Weights of a small transformer language model.
Size: vocabulary 2048, 11.3M parameters.
Training: a variant of Adam for these matrices, 397M tokens, 6060 steps.
Each number is 200 + 20 x the weight over its row's rms, rounded and kept within 0 to 999. Layers, rows and columns count from 0. The size before them is the row's rms in percent of the matrix's.

# layer 6 MLP gate, 1024x256, rms 0.0575, rows 865-883, columns 0-127
102,160,193,147,173,194,212,219,232,232,204,210,239,193,183,220,216,197,191,226,238,223,206,221,192,225,193,190,190,207,207,228,211,196,206,166,222,184,223,195,194,181,188,216,240,176,176,181,199,206,172,196,202,195,172,229,186,166,218,215,246,198,213,195,191,206,195,208,191,191,180,195,201,217,164,222,196,182,213,186,219,230,185,172,218,180,207,205,194,177,212,188,196,189,203,216,219,193,241,184,232,153,189,176,222,185,202,209,208,205,189,190,208,233,220,180,186,190,217,187,184,190,212,189,193,198,171,199,186
097,198,164,169,199,196,218,194,209,202,198,181,198,212,193,202,202,189,215,204,186,229,202,202,219,183,166,197,187,181,177,199,230,198,238,199,198,188,191,174,188,205,206,182,200,257,209,185,198,213,184,217,191,181,181,246,165,215,228,205,217,199,206,211,193,196,222,198,195,205,211,226,213,238,196,222,191,205,164,165,209,178,204,209,187,206,196,185,219,194,215,204,199,231,217,211,145,202,212,229,187,223,172,226,179,226,190,201,225,214,210,191,198,208,194,177,171,211,197,200,197,190,240,221,213,231,189,199,217
095,227,174,174,201,171,185,218,178,208,233,207,239,165,184,201,183,199,181,204,238,232,233,194,159,170,180,188,220,198,186,212,185,215,212,177,198,173,166,232,207,165,213,207,198,194,214,210,205,185,193,197,207,222,201,196,175,203,223,246,167,228,206,206,201,213,204,230,187,204,204,210,222,191,165,178,182,218,197,186,211,214,213,182,188,185,184,198,231,141,184,154,224,184,205,199,198,207,194,217,227,203,212,192,199,212,165,196,168,228,199,230,209,189,190,189,190,162,224,203,227,165,197,188,191,182,198,197,177
098,234,208,238,182,198,244,203,188,187,198,241,195,184,185,219,195,195,197,203,202,243,210,235,201,185,218,176,163,221,199,197,210,230,200,222,237,176,217,257,222,197,217,183,199,191,197,181,174,206,195,212,223,225,164,204,193,195,193,227,235,219,215,222,217,161,182,193,223,216,201,205,169,187,207,184,221,208,185,201,165,172,185,200,244,198,198,206,176,155,205,185,215,204,172,205,231,178,191,209,204,172,189,195,221,214,155,178,198,265,196,222,209,196,234,160,199,184,217,187,203,180,187,198,172,214,188,187,218
102,186,231,200,173,186,204,209,200,198,209,194,194,219,214,196,193,188,195,241,209,208,212,214,206,168,245,206,178,210,170,186,191,195,178,268,196,198,213,196,217,214,232,191,233,208,236,242,216,199,214,201,228,208,188,239,206,233,188,191,167,195,233,188,183,188,206,182,248,215,187,206,200,198,176,215,199,178,219,213,206,179,221,194,211,152,161,213,219,194,212,221,165,185,199,228,225,198,218,206,214,195,187,194,230,170,191,189,169,200,197,176,189,183,208,249,201,197,199,201,213,223,250,174,218,205,213,208,183
099,171,191,217,158,172,201,196,212,214,180,207,207,204,207,189,189,172,200,204,219,174,186,216,187,176,195,187,171,166,216,210,211,194,220,218,175,230,208,211,225,175,205,191,208,200,219,213,199,217,180,191,220,207,175,178,217,218,237,225,186,167,206,212,201,175,207,217,167,194,220,203,186,186,186,209,241,226,216,201,208,226,199,166,181,197,165,189,220,172,203,207,222,168,188,203,162,203,221,204,209,202,196,193,195,216,206,166,187,206,200,193,226,222,222,225,185,203,218,224,220,197,208,180,134,221,215,179,212
104,192,202,175,191,231,202,204,193,198,236,181,206,233,222,243,201,200,199,237,193,217,199,191,169,196,186,212,166,188,209,193,227,209,210,201,216,188,213,214,216,172,203,188,176,189,151,191,213,191,202,171,231,200,189,211,222,194,226,204,196,207,208,198,203,183,176,182,234,188,202,146,207,190,217,190,130,190,196,204,186,176,189,164,196,169,214,202,204,150,216,164,191,198,162,229,208,201,205,206,223,176,240,169,200,192,198,215,212,179,198,197,211,185,234,168,183,202,230,199,246,217,153,189,183,222,212,184,212
100,177,187,187,179,217,176,230,195,209,192,172,199,194,217,160,205,185,207,202,199,190,181,191,174,226,193,198,199,233,170,207,151,186,209,204,197,205,202,221,228,212,182,191,223,185,178,211,215,212,179,202,197,203,181,208,191,210,186,191,205,159,226,224,233,203,164,192,191,183,181,212,182,189,191,223,218,208,227,217,235,195,219,198,208,198,162,187,203,212,184,186,175,191,229,203,177,208,210,196,205,190,190,200,185,195,198,189,194,186,203,218,161,187,205,230,189,194,208,188,225,220,214,155,165,231,197,203,227
093,212,215,209,214,174,225,205,179,221,223,204,208,185,197,202,199,179,207,231,188,180,195,223,226,203,204,197,186,192,196,193,213,197,201,213,225,196,193,198,202,187,199,187,214,194,198,196,212,197,172,211,165,203,177,236,147,178,221,183,210,227,195,199,223,201,192,208,206,168,215,176,211,241,155,189,234,163,223,202,236,209,187,170,200,169,194,183,213,179,172,214,204,175,191,229,220,211,250,192,206,195,185,201,198,194,198,205,190,193,183,198,200,182,185,175,191,206,198,195,226,224,231,203,234,202,223,162,192
106,211,235,202,212,186,216,214,202,207,188,188,224,170,207,200,202,186,209,213,196,144,163,234,164,191,214,210,167,207,179,155,192,228,199,216,195,230,181,213,229,200,191,201,192,189,163,189,216,219,199,165,189,220,199,196,188,182,197,178,202,217,203,182,238,163,187,174,186,229,223,206,188,199,206,231,158,158,232,209,217,215,191,200,187,189,180,194,199,170,206,191,194,188,176,227,207,209,196,204,200,184,190,252,228,221,184,175,170,245,196,215,190,208,223,200,183,172,226,184,212,222,195,163,194,203,233,196,228
102,181,195,182,218,238,189,194,216,222,198,197,166,215,204,177,191,219,184,221,202,200,172,220,201,167,220,201,234,215,177,207,176,201,162,188,193,210,194,232,211,181,199,191,196,200,212,197,173,222,226,206,208,170,187,176,184,204,204,221,176,183,249,215,237,181,168,183,196,189,183,202,198,196,211,189,211,200,192,187,224,196,210,163,221,218,174,221,208,202,198,212,220,175,229,174,198,218,212,198,169,180,172,194,190,201,203,197,192,194,179,207,189,178,234,196,195,204,194,200,215,183,240,197,209,196,193,206,220
096,212,192,182,216,195,209,219,221,185,222,212,207,213,201,175,204,209,166,221,234,196,218,187,171,196,218,193,241,194,187,217,200,211,200,202,199,194,170,218,187,171,182,172,222,172,205,190,146,201,167,189,244,215,179,205,201,203,210,216,196,205,214,241,211,181,206,184,212,235,190,198,153,166,196,198,175,204,188,222,227,167,195,179,194,209,189,181,199,212,184,188,199,221,161,214,213,176,229,202,207,157,219,203,203,186,158,205,190,201,170,170,219,206,209,191,186,176,219,216,194,187,217,184,201,191,220,191,180
100,258,187,188,155,170,224,193,155,204,200,199,205,232,184,180,178,211,184,197,152,218,193,196,192,209,167,212,233,239,221,209,225,215,225,222,231,205,201,192,238,225,200,205,180,216,217,212,230,226,190,199,219,196,181,175,205,228,214,214,195,197,170,184,185,241,217,224,199,211,175,180,215,229,178,184,223,205,238,190,177,199,197,202,220,238,180,178,191,181,188,216,189,174,198,206,225,181,169,179,193,180,180,196,232,240,219,184,224,216,192,198,203,205,201,146,218,204,210,182,203,176,197,254,203,197,224,174,204
096,232,190,207,218,144,198,194,191,206,222,179,184,204,220,197,178,176,174,237,184,162,221,237,201,210,185,230,219,197,220,166,234,213,223,232,207,205,174,202,213,208,189,170,212,202,197,195,176,187,227,216,220,199,183,210,169,218,187,207,201,169,159,196,224,187,185,180,161,215,190,213,204,201,204,191,163,217,240,172,196,163,229,193,207,239,172,189,202,187,161,152,192,187,208,188,239,192,199,199,224,186,219,186,232,196,188,191,213,193,179,196,180,200,217,167,227,205,195,171,154,209,206,212,157,184,189,179,209
104,222,201,203,195,214,208,232,183,217,212,244,165,207,222,228,170,183,228,245,221,205,160,197,179,168,177,214,228,192,193,205,203,167,186,177,213,183,191,201,227,190,191,207,186,226,201,203,187,202,244,214,181,179,161,186,197,206,208,176,173,189,221,230,222,200,225,193,213,216,150,201,208,195,182,181,199,176,209,191,166,213,212,183,174,176,173,214,184,206,220,193,197,186,216,194,187,216,184,222,202,173,186,197,200,219,217,206,211,190,214,226,250,198,179,192,174,189,192,234,222,176,213,217,211,193,201,242,197
096,196,196,200,178,185,200,196,189,180,245,222,178,237,209,206,195,152,229,214,210,191,200,195,177,194,234,225,202,241,175,206,210,241,231,212,206,235,235,197,204,202,158,232,205,216,222,215,212,186,208,194,215,196,200,193,187,205,213,242,192,194,214,201,228,194,195,203,235,193,233,196,176,237,205,214,192,167,181,225,179,226,230,171,210,223,191,248,174,208,206,193,185,146,194,215,222,198,213,171,219,197,221,174,183,225,204,185,193,200,150,193,212,200,214,209,215,197,197,184,210,205,207,182,217,208,230,198,172
096,173,213,204,186,202,176,194,207,211,215,230,206,210,206,140,214,227,204,191,149,179,226,188,171,182,203,210,220,174,207,201,166,203,218,226,182,200,202,211,184,189,192,237,194,174,212,218,210,168,224,208,230,191,184,144,169,202,226,200,194,227,196,201,204,185,225,223,177,191,166,205,172,230,204,150,198,203,251,170,203,212,206,195,215,215,214,177,174,225,188,230,177,191,187,183,230,192,205,176,201,173,193,252,194,188,202,188,225,199,189,211,218,163,231,189,191,174,220,206,190,198,212,181,229,200,186,214,209
107,161,175,197,173,224,222,190,195,163,180,195,193,188,210,189,217,183,191,226,200,180,193,194,194,206,210,211,212,225,175,190,215,234,210,176,187,196,222,202,197,220,217,218,155,169,193,194,184,206,237,187,253,171,219,193,227,204,178,185,212,190,194,184,211,188,222,203,187,224,155,235,201,203,193,202,213,218,190,189,218,195,209,182,200,202,208,217,209,174,176,177,218,191,184,214,187,186,182,185,219,194,214,180,195,246,166,198,215,216,182,203,219,206,223,221,216,218,209,226,199,171,198,219,223,221,188,182,204
101,192,226,195,156,216,215,183,189,161,213,181,185,158,194,245,194,215,195,225,226,193,228,199,178,206,206,208,190,206,214,203,226,198,190,205,213,203,209,204,180,211,208,253,209,195,182,219,180,178,227,191,219,213,197,188,203,212,204,227,204,192,207,242,222,195,201,176,186,237,183,211,194,186,205,200,197,202,188,185,172,203,193,163,192,256,202,225,198,175,169,202,186,225,213,189,222,205,194,184,211,215,191,183,219,216,168,181,195,209,185,188,164,186,218,204,187,195,196,182,199,192,203,221,207,158,212,201,208
# layer 6 MLP up, 1024x256, rms 0.0557, rows 865-882, columns 0-127
100,221,193,190,209,208,205,216,214,195,179,227,197,177,239,214,226,215,176,208,209,197,177,206,161,217,180,243,190,219,205,199,179,199,235,176,196,197,197,200,172,214,237,217,204,208,180,176,203,188,184,234,197,201,201,186,191,190,197,174,181,212,167,169,196,211,238,178,188,229,193,242,158,204,190,216,205,208,223,188,171,211,184,181,223,211,212,182,197,206,190,226,189,232,181,208,205,176,226,208,198,245,190,249,193,190,208,246,238,174,194,207,183,197,196,169,162,205,194,218,195,190,215,186,206,184,191,146,168
098,240,217,223,234,221,208,181,179,158,203,221,225,194,168,198,211,189,179,225,214,182,202,203,174,173,220,244,226,212,179,193,173,223,191,191,214,169,198,204,206,205,194,171,204,221,175,211,172,216,232,189,204,228,166,198,191,190,188,199,174,190,216,172,175,199,206,184,207,186,181,191,199,171,155,217,226,190,223,162,188,233,172,204,233,233,203,204,226,237,185,222,203,236,194,176,209,222,169,162,201,227,169,221,189,179,231,231,170,166,202,180,202,208,210,234,232,192,192,244,195,210,198,223,190,218,177,192,197
103,202,221,207,226,211,173,227,226,213,179,199,170,187,178,191,199,158,197,182,213,214,206,178,183,164,191,198,185,189,203,193,178,195,226,212,211,193,213,236,192,190,218,232,225,199,201,163,196,196,197,203,211,202,202,211,173,203,223,176,220,189,221,211,164,212,223,196,216,199,189,200,203,214,225,172,204,202,204,181,216,219,193,195,245,196,223,157,211,203,213,193,209,184,211,224,206,167,161,203,168,194,185,210,190,223,204,202,202,195,165,216,193,237,169,190,198,186,194,193,158,207,187,197,194,193,196,207,173
098,184,213,167,198,185,198,204,189,219,196,208,192,226,188,172,191,180,209,206,197,194,159,195,197,194,216,172,181,243,178,190,176,227,214,208,198,156,191,194,188,199,194,232,243,212,181,178,185,191,191,202,194,189,254,190,205,224,188,192,203,205,192,182,241,168,198,220,162,208,199,192,199,210,162,199,202,225,206,199,202,233,156,175,210,208,210,189,178,159,197,225,183,204,205,182,214,203,183,193,221,218,195,175,229,216,203,227,181,208,177,215,204,196,185,185,256,210,174,220,194,161,230,160,194,212,204,172,208
099,211,241,204,221,171,222,202,191,226,224,170,190,190,171,175,176,199,182,181,171,233,197,227,212,165,221,218,188,192,183,232,223,229,179,220,223,197,224,222,201,218,216,219,223,186,200,200,239,188,185,178,206,222,205,251,262,187,206,204,206,186,220,236,217,162,176,220,188,191,216,214,195,193,178,172,157,194,182,230,226,177,229,174,198,208,195,188,240,204,157,172,213,213,215,181,243,204,212,191,169,205,214,219,200,203,184,198,195,198,163,200,194,213,194,173,216,166,191,202,197,184,206,217,207,217,218,231,188
098,181,190,208,188,185,215,179,205,186,226,158,191,240,210,179,181,215,203,238,203,203,209,206,166,188,196,203,214,200,214,182,171,247,226,197,174,236,220,193,212,176,221,183,201,171,198,185,199,209,209,187,191,166,199,193,199,198,207,245,194,205,197,206,175,221,221,220,206,180,213,160,174,167,189,215,208,214,218,187,244,215,191,248,181,197,238,195,210,216,185,222,232,214,221,251,204,187,219,170,211,155,211,207,195,204,210,227,201,219,194,209,193,206,176,214,200,151,202,212,178,213,206,195,212,214,204,196,180
099,238,180,184,218,242,202,211,203,188,210,201,235,227,199,228,186,162,159,205,203,195,208,176,203,205,236,215,179,192,181,196,188,224,175,187,187,207,191,210,173,194,186,211,194,213,218,188,164,221,210,173,200,209,170,212,183,211,211,169,211,189,222,171,195,181,202,180,233,194,199,226,215,209,220,192,164,211,156,217,199,216,237,191,201,223,227,191,200,176,182,204,210,165,195,188,217,174,218,203,215,254,175,247,193,236,181,219,185,210,200,161,220,180,184,242,213,206,192,159,206,227,208,213,207,186,205,200,219
101,192,205,188,217,178,203,208,223,208,176,167,202,203,169,188,199,189,210,211,206,190,180,194,226,175,170,202,175,204,194,197,186,216,213,202,236,183,178,219,199,194,210,206,210,186,172,145,179,198,198,157,192,228,179,200,241,189,187,168,214,175,194,200,155,185,201,153,219,210,161,172,220,205,194,215,218,220,174,210,198,187,185,227,191,168,252,229,189,206,221,161,185,182,208,246,195,198,204,183,191,174,199,166,222,204,188,205,200,185,218,192,192,196,227,198,178,200,195,220,202,212,214,216,189,255,188,202,210
092,218,210,169,187,169,206,222,225,175,193,216,183,189,191,214,183,213,228,190,215,201,175,234,245,206,184,206,219,223,227,142,203,172,228,197,192,153,207,172,165,179,192,202,162,179,212,199,239,218,211,212,213,189,184,188,196,213,185,206,175,200,187,190,198,218,173,217,225,183,204,168,176,210,208,184,198,211,191,224,205,215,178,235,178,188,204,222,222,199,228,163,217,175,198,174,224,207,203,200,197,206,189,217,194,204,239,202,214,166,222,201,229,202,216,190,219,171,211,197,185,217,227,206,182,227,180,191,184
101,201,192,222,239,198,218,196,190,185,191,168,208,192,228,188,188,217,182,214,169,179,229,228,218,177,224,216,160,199,226,203,158,184,218,204,209,199,233,209,186,190,203,198,204,185,239,149,221,208,175,213,200,218,186,170,190,189,207,212,219,205,223,179,209,199,181,195,196,171,207,194,196,203,225,217,193,174,229,210,213,197,191,199,182,241,186,194,214,197,194,206,147,214,167,214,197,202,130,178,234,222,201,229,169,174,199,164,224,208,214,191,204,199,185,203,211,193,203,203,177,172,229,194,203,170,211,220,222
102,168,196,169,212,203,180,189,222,220,207,236,198,191,208,201,214,233,228,205,219,240,190,198,188,190,227,174,215,206,204,184,199,204,190,173,226,217,151,191,215,233,191,221,203,229,211,160,204,224,200,219,216,216,194,212,172,160,226,186,191,191,180,198,187,217,219,206,235,202,244,209,197,197,244,212,176,207,198,150,197,210,198,219,199,242,219,187,206,209,184,212,176,179,179,235,209,191,218,209,210,163,192,217,240,211,235,172,190,170,218,171,223,187,189,198,204,196,208,185,189,201,241,194,200,173,207,189,181
102,180,178,217,199,230,247,182,179,172,204,161,217,221,187,213,213,169,228,170,218,199,203,200,221,206,200,204,175,204,191,223,183,184,182,234,227,192,158,208,199,183,226,180,237,177,194,211,189,241,183,183,171,220,202,155,179,221,152,172,186,219,215,214,209,243,222,209,216,153,197,228,219,192,163,237,180,197,192,198,193,176,228,204,210,177,234,212,227,204,214,225,212,164,205,193,203,193,195,203,178,211,208,198,193,193,214,204,196,216,204,211,159,185,215,180,193,199,234,191,218,203,160,194,198,212,208,191,213
098,178,171,170,192,204,226,186,181,197,206,212,204,179,214,180,202,177,209,172,172,227,231,238,192,179,195,198,202,167,211,187,194,222,206,224,163,216,197,173,175,166,199,204,200,180,199,200,218,182,209,162,211,226,194,215,200,201,213,205,214,224,188,209,168,203,202,181,186,190,219,185,182,205,205,204,186,197,198,222,217,207,207,205,163,166,137,209,190,183,179,192,211,190,210,226,176,179,177,218,212,198,217,172,220,173,192,217,208,215,213,188,226,175,218,208,205,176,218,205,195,199,211,206,215,200,206,206,199
097,190,207,224,190,200,225,210,202,172,187,199,210,215,211,207,218,186,191,187,220,209,213,222,181,208,204,189,188,198,193,192,164,188,215,195,186,162,176,208,192,201,188,205,189,187,187,169,200,198,210,178,249,200,187,203,192,159,154,200,185,207,203,191,218,263,204,201,214,195,241,207,219,201,149,224,231,211,205,216,204,162,178,205,173,245,189,212,229,190,213,228,172,215,179,226,209,212,182,196,199,217,190,174,179,222,201,200,219,155,204,205,196,183,190,193,217,197,189,171,209,212,203,176,217,199,213,173,185
104,211,196,182,174,178,169,237,212,230,194,249,230,220,202,206,212,214,220,179,179,211,219,222,194,202,230,218,216,187,222,224,170,198,186,212,217,160,155,200,185,181,178,201,227,181,197,181,214,186,184,171,183,197,167,213,188,206,194,213,194,190,229,172,185,228,211,195,203,205,192,171,159,198,155,198,199,201,224,195,196,183,184,198,177,212,183,208,208,184,196,203,201,228,168,179,215,199,200,206,196,178,210,161,202,235,168,211,180,180,215,198,185,202,222,202,229,186,170,144,191,178,187,214,229,166,198,185,187
100,184,166,166,193,191,184,244,196,209,244,223,143,259,202,173,176,189,194,196,177,171,190,186,238,214,192,196,186,194,218,213,193,214,196,203,202,201,162,195,213,216,193,215,195,155,195,227,201,175,220,203,181,200,206,197,166,192,189,235,198,227,189,202,218,200,205,187,203,192,174,175,191,187,226,204,208,219,193,217,192,216,190,213,195,158,190,203,199,203,189,203,219,222,220,200,176,200,177,221,206,210,227,204,183,220,208,202,188,237,168,226,170,247,207,158,209,227,211,206,207,243,217,208,217,213,173,204,203
100,165,195,187,210,210,217,181,178,208,185,191,182,213,200,202,164,196,207,239,200,217,215,204,195,192,177,182,217,199,198,192,193,210,162,186,185,181,207,183,179,209,199,212,182,204,205,193,198,182,176,181,205,222,186,217,186,198,217,196,215,180,205,226,175,179,245,208,242,238,198,175,174,212,203,181,190,184,191,175,185,171,209,196,212,192,195,191,191,217,198,177,243,191,177,220,205,181,205,185,197,219,226,221,192,213,219,203,174,209,217,239,195,215,211,184,177,166,186,227,196,201,199,260,238,160,180,214,195
105,209,242,185,226,182,171,208,192,210,180,191,196,206,203,206,216,161,221,212,192,210,176,221,189,191,182,166,232,197,205,183,209,190,189,199,190,189,206,223,183,225,188,237,230,173,206,217,177,214,229,203,217,209,185,197,214,183,207,230,182,204,248,184,179,205,191,199,193,210,194,183,236,192,180,206,188,182,180,164,208,222,183,207,256,217,230,183,197,229,194,208,191,163,161,195,191,190,176,208,232,203,194,219,181,211,238,220,208,214,163,205,189,193,181,190,181,198,184,203,171,205,207,207,196,210,202,194,197
# layer 6 MLP down (transposed), 1024x256, rms 0.0481, rows 865-882, columns 0-127
100,185,184,198,246,220,235,202,185,220,183,184,208,224,165,206,191,175,167,183,214,165,191,214,220,187,194,236,188,199,197,209,209,148,178,197,197,196,165,187,200,200,188,172,218,209,225,228,193,208,168,224,218,189,172,211,167,204,214,211,246,222,188,186,190,228,218,190,225,175,231,212,195,191,193,207,168,219,216,209,216,199,181,200,188,171,237,190,231,158,209,223,204,205,199,233,202,163,229,204,224,208,164,206,242,193,219,205,216,194,201,206,219,206,169,160,217,146,189,188,209,210,171,199,193,208,238,205,194
098,188,214,211,197,182,172,209,194,226,185,200,194,209,249,187,180,235,204,207,211,177,182,224,212,207,197,192,208,222,169,169,214,198,217,254,212,189,198,180,230,173,228,239,174,203,183,173,243,185,181,202,185,195,196,161,208,181,217,186,196,202,183,195,205,198,235,209,193,204,186,200,218,184,200,191,174,213,176,217,242,193,173,203,160,153,204,174,240,171,248,191,214,212,203,192,173,197,229,187,172,202,184,234,182,241,178,146,205,234,194,216,183,220,178,164,169,195,191,192,206,228,234,194,199,203,226,214,237
101,182,197,212,173,207,206,216,193,162,191,171,200,161,190,221,211,203,214,207,183,177,183,226,152,105,224,186,212,245,169,222,212,198,200,200,213,196,196,216,201,216,209,200,176,228,217,186,224,198,201,234,201,209,227,218,201,193,186,191,175,211,165,181,171,185,182,188,203,181,183,213,172,216,184,201,203,203,179,168,182,173,195,242,204,193,164,193,215,191,188,191,186,205,211,191,203,196,233,186,213,211,218,210,179,216,181,182,193,217,195,207,175,212,216,185,200,217,193,233,206,214,199,207,226,174,190,247,243
101,232,239,188,216,209,227,198,188,183,173,238,193,219,168,167,170,209,190,211,179,200,222,217,199,209,189,198,202,188,188,207,213,233,169,165,177,177,196,207,212,207,199,221,214,171,204,231,207,199,173,198,217,212,212,223,210,206,211,210,170,245,171,199,186,217,184,211,224,184,202,231,228,198,210,206,218,198,212,238,229,207,218,235,223,257,198,181,233,201,193,217,191,198,191,170,150,197,175,211,209,208,210,168,200,219,178,221,229,177,217,185,194,198,193,193,175,219,185,198,229,223,198,164,258,189,199,184,173
099,200,212,217,205,236,188,219,231,206,230,214,194,187,215,209,180,220,231,183,199,211,187,223,201,149,213,190,175,228,217,214,168,244,182,222,209,210,213,199,211,207,184,201,223,189,177,233,233,162,156,198,218,223,192,227,210,200,209,196,182,186,207,194,225,200,251,181,181,211,219,200,198,225,221,201,200,215,168,195,226,211,184,185,224,203,209,229,168,195,197,185,168,218,213,218,208,221,240,205,247,197,196,231,194,161,200,217,199,204,199,179,206,215,199,195,238,240,178,182,210,202,223,149,224,194,190,202,199
100,189,210,211,239,196,176,182,192,242,199,222,198,219,201,174,228,190,196,227,177,204,216,193,173,176,220,214,167,201,176,178,201,181,210,203,205,195,205,203,211,194,232,216,193,213,197,191,203,182,186,189,200,224,211,179,210,196,197,219,190,254,190,196,179,227,194,200,221,219,199,261,199,198,218,223,206,223,184,203,213,207,174,220,210,211,213,199,217,204,202,205,188,212,197,216,240,179,194,225,167,207,218,225,226,195,189,184,207,192,218,209,180,185,190,207,223,175,193,190,162,193,163,222,194,202,226,210,169
101,234,165,211,172,180,204,187,194,205,204,185,198,186,216,227,151,193,193,215,192,218,239,203,182,165,210,185,162,184,184,226,170,185,188,192,201,171,222,243,191,208,209,200,182,204,211,212,215,195,206,199,193,203,193,174,186,201,179,184,174,240,209,208,187,192,213,181,228,192,183,180,194,203,187,181,187,215,196,203,221,201,257,177,156,231,241,200,205,174,221,227,173,197,234,228,206,205,219,193,156,213,218,214,201,177,213,203,208,211,186,180,215,186,193,184,180,205,215,195,217,222,213,206,192,221,208,185,215
101,175,194,223,205,220,241,206,184,217,218,187,192,197,180,156,182,208,186,174,223,195,197,186,207,206,207,190,194,218,174,211,190,208,199,192,205,187,203,244,167,220,158,211,202,192,243,198,175,177,217,198,197,211,189,175,237,163,230,189,183,200,155,181,176,182,238,212,226,207,187,205,184,204,203,183,185,214,242,198,206,177,182,229,238,190,168,229,201,220,187,221,218,192,220,204,213,211,141,212,175,193,189,188,188,198,198,200,221,216,221,184,206,211,230,240,211,244,199,230,229,178,221,193,170,193,203,237,192
096,184,208,230,198,177,179,209,194,244,158,191,157,242,159,186,201,259,183,211,210,194,214,138,168,167,197,230,195,214,216,167,177,210,211,218,178,214,214,183,215,167,179,195,215,203,216,170,190,219,186,191,213,192,180,207,184,177,197,204,197,177,190,181,187,244,167,177,211,210,186,209,178,233,208,233,200,199,167,202,171,179,226,177,197,221,227,208,215,215,208,210,206,224,190,195,195,188,181,202,178,220,195,178,190,226,215,150,204,193,189,193,212,192,209,196,215,223,225,226,175,182,227,193,198,207,223,205,179
101,200,196,161,229,196,203,208,248,210,194,185,177,210,162,200,216,211,198,207,209,189,199,199,181,191,194,231,206,210,221,208,201,224,205,193,249,179,191,186,178,198,212,229,179,235,228,201,233,233,202,223,197,187,166,225,223,221,189,211,211,213,209,213,191,195,234,208,196,218,205,170,204,228,192,193,187,198,194,202,182,208,227,205,167,164,187,199,183,201,210,197,146,206,199,205,197,211,183,208,222,233,205,182,147,206,233,169,192,234,199,189,211,196,228,241,205,208,217,190,198,250,215,188,188,197,203,208,198
099,209,204,193,179,211,202,197,195,171,194,234,229,226,222,249,216,240,204,220,220,204,192,214,201,148,201,188,222,205,200,217,197,211,194,216,205,191,203,228,207,200,181,142,168,174,178,178,211,202,212,206,178,198,222,199,229,211,171,173,196,215,217,183,192,218,185,164,202,210,212,197,172,187,213,187,216,170,176,230,208,210,194,185,190,201,202,218,267,205,218,208,222,199,208,209,164,256,187,198,196,189,204,193,214,219,220,171,220,206,197,199,218,200,192,204,181,172,178,192,226,225,231,230,207,195,186,189,199
101,209,226,218,219,187,220,211,186,210,212,175,249,196,191,215,221,187,220,195,173,167,187,213,175,202,213,228,189,178,181,206,190,226,188,189,162,190,182,200,202,210,216,174,220,176,198,213,159,179,175,177,159,221,211,176,202,182,191,215,203,201,181,203,204,181,228,184,193,204,178,169,196,173,202,233,159,220,184,208,202,171,234,182,187,170,170,180,208,178,241,193,201,220,204,220,217,248,189,236,173,185,214,193,227,204,178,223,203,205,192,184,213,210,238,202,220,162,193,221,196,224,178,212,200,186,208,192,232
098,200,206,239,224,197,230,198,208,196,171,203,197,224,167,211,183,228,208,157,190,182,206,203,216,191,228,203,210,223,214,246,219,182,224,185,183,178,180,149,218,228,196,204,230,213,215,228,205,185,188,174,226,193,201,225,206,205,205,205,205,186,203,207,177,213,202,152,221,209,165,180,203,199,208,195,224,186,214,210,180,178,227,219,211,195,216,217,157,222,196,214,213,199,186,177,188,191,139,200,225,211,212,204,197,220,203,206,187,212,204,175,184,219,213,213,198,169,186,188,243,218,236,209,187,196,204,204,185
099,199,240,210,196,220,183,220,203,237,196,219,164,201,203,174,197,215,207,187,226,205,200,175,226,176,173,198,227,186,211,209,168,214,210,221,239,193,185,213,194,197,196,252,208,195,180,205,179,194,174,222,209,210,225,211,155,194,208,229,221,160,209,207,244,207,217,210,205,188,235,227,206,201,200,232,194,229,189,190,196,230,181,193,198,178,210,178,235,219,170,198,215,207,175,227,194,199,193,191,219,194,181,208,206,181,191,218,186,223,215,238,221,219,202,234,185,215,200,180,205,202,215,250,189,160,210,184,194
107,211,216,186,192,200,179,226,180,209,188,200,213,209,218,163,204,170,145,216,214,201,204,237,195,194,184,175,176,245,220,186,220,198,193,194,209,214,162,207,197,233,203,226,202,208,190,192,171,222,185,185,174,179,181,197,211,195,169,183,178,234,211,183,178,201,206,221,165,197,240,213,211,208,212,200,167,227,234,215,196,206,187,196,235,211,215,205,162,250,186,182,220,215,213,192,213,182,217,181,218,184,210,176,191,223,207,220,222,194,181,205,205,169,220,211,207,203,171,185,190,177,189,201,197,242,202,253,192
101,240,202,194,180,223,217,195,225,171,197,203,208,197,198,203,202,191,192,156,178,176,201,203,197,197,224,190,194,181,195,246,213,208,170,181,190,162,205,199,208,208,206,189,255,218,217,196,208,188,203,201,198,209,214,208,186,204,215,226,180,195,201,201,184,181,233,236,187,183,154,166,207,225,206,202,192,219,216,194,226,195,205,207,183,201,204,188,176,216,209,204,206,193,222,185,167,220,225,178,174,205,187,228,176,195,231,194,186,216,239,216,209,183,204,216,208,190,193,224,175,189,192,197,215,180,201,182,158
101,210,187,191,177,182,224,218,182,167,210,174,197,171,168,206,208,185,198,219,190,213,230,213,196,228,211,204,162,212,217,222,194,170,186,227,214,210,181,191,222,202,215,189,188,197,202,189,196,210,166,190,200,183,228,201,183,225,174,199,197,188,202,189,157,223,219,206,189,193,193,238,217,184,183,180,220,190,207,205,225,210,198,217,215,198,221,178,182,220,191,220,187,217,194,178,208,211,177,207,218,211,214,190,171,197,194,216,208,186,200,206,163,203,185,203,208,232,169,203,197,196,218,167,182,190,221,242,164
107,173,185,222,180,206,202,186,214,210,191,174,188,203,232,236,192,228,204,221,234,187,229,173,237,213,188,195,187,200,200,192,180,170,176,243,226,198,233,184,215,199,219,179,193,195,216,206,162,220,201,186,200,199,165,197,204,196,213,184,205,217,201,220,229,176,168,201,206,233,193,205,203,208,212,225,198,197,220,205,218,191,173,203,190,193,218,217,215,194,209,191,199,184,236,196,175,214,219,169,199,183,183,215,224,211,209,191,180,222,230,168,210,201,182,194,203,167,182,231,211,205,228,169,172,193,187,216,176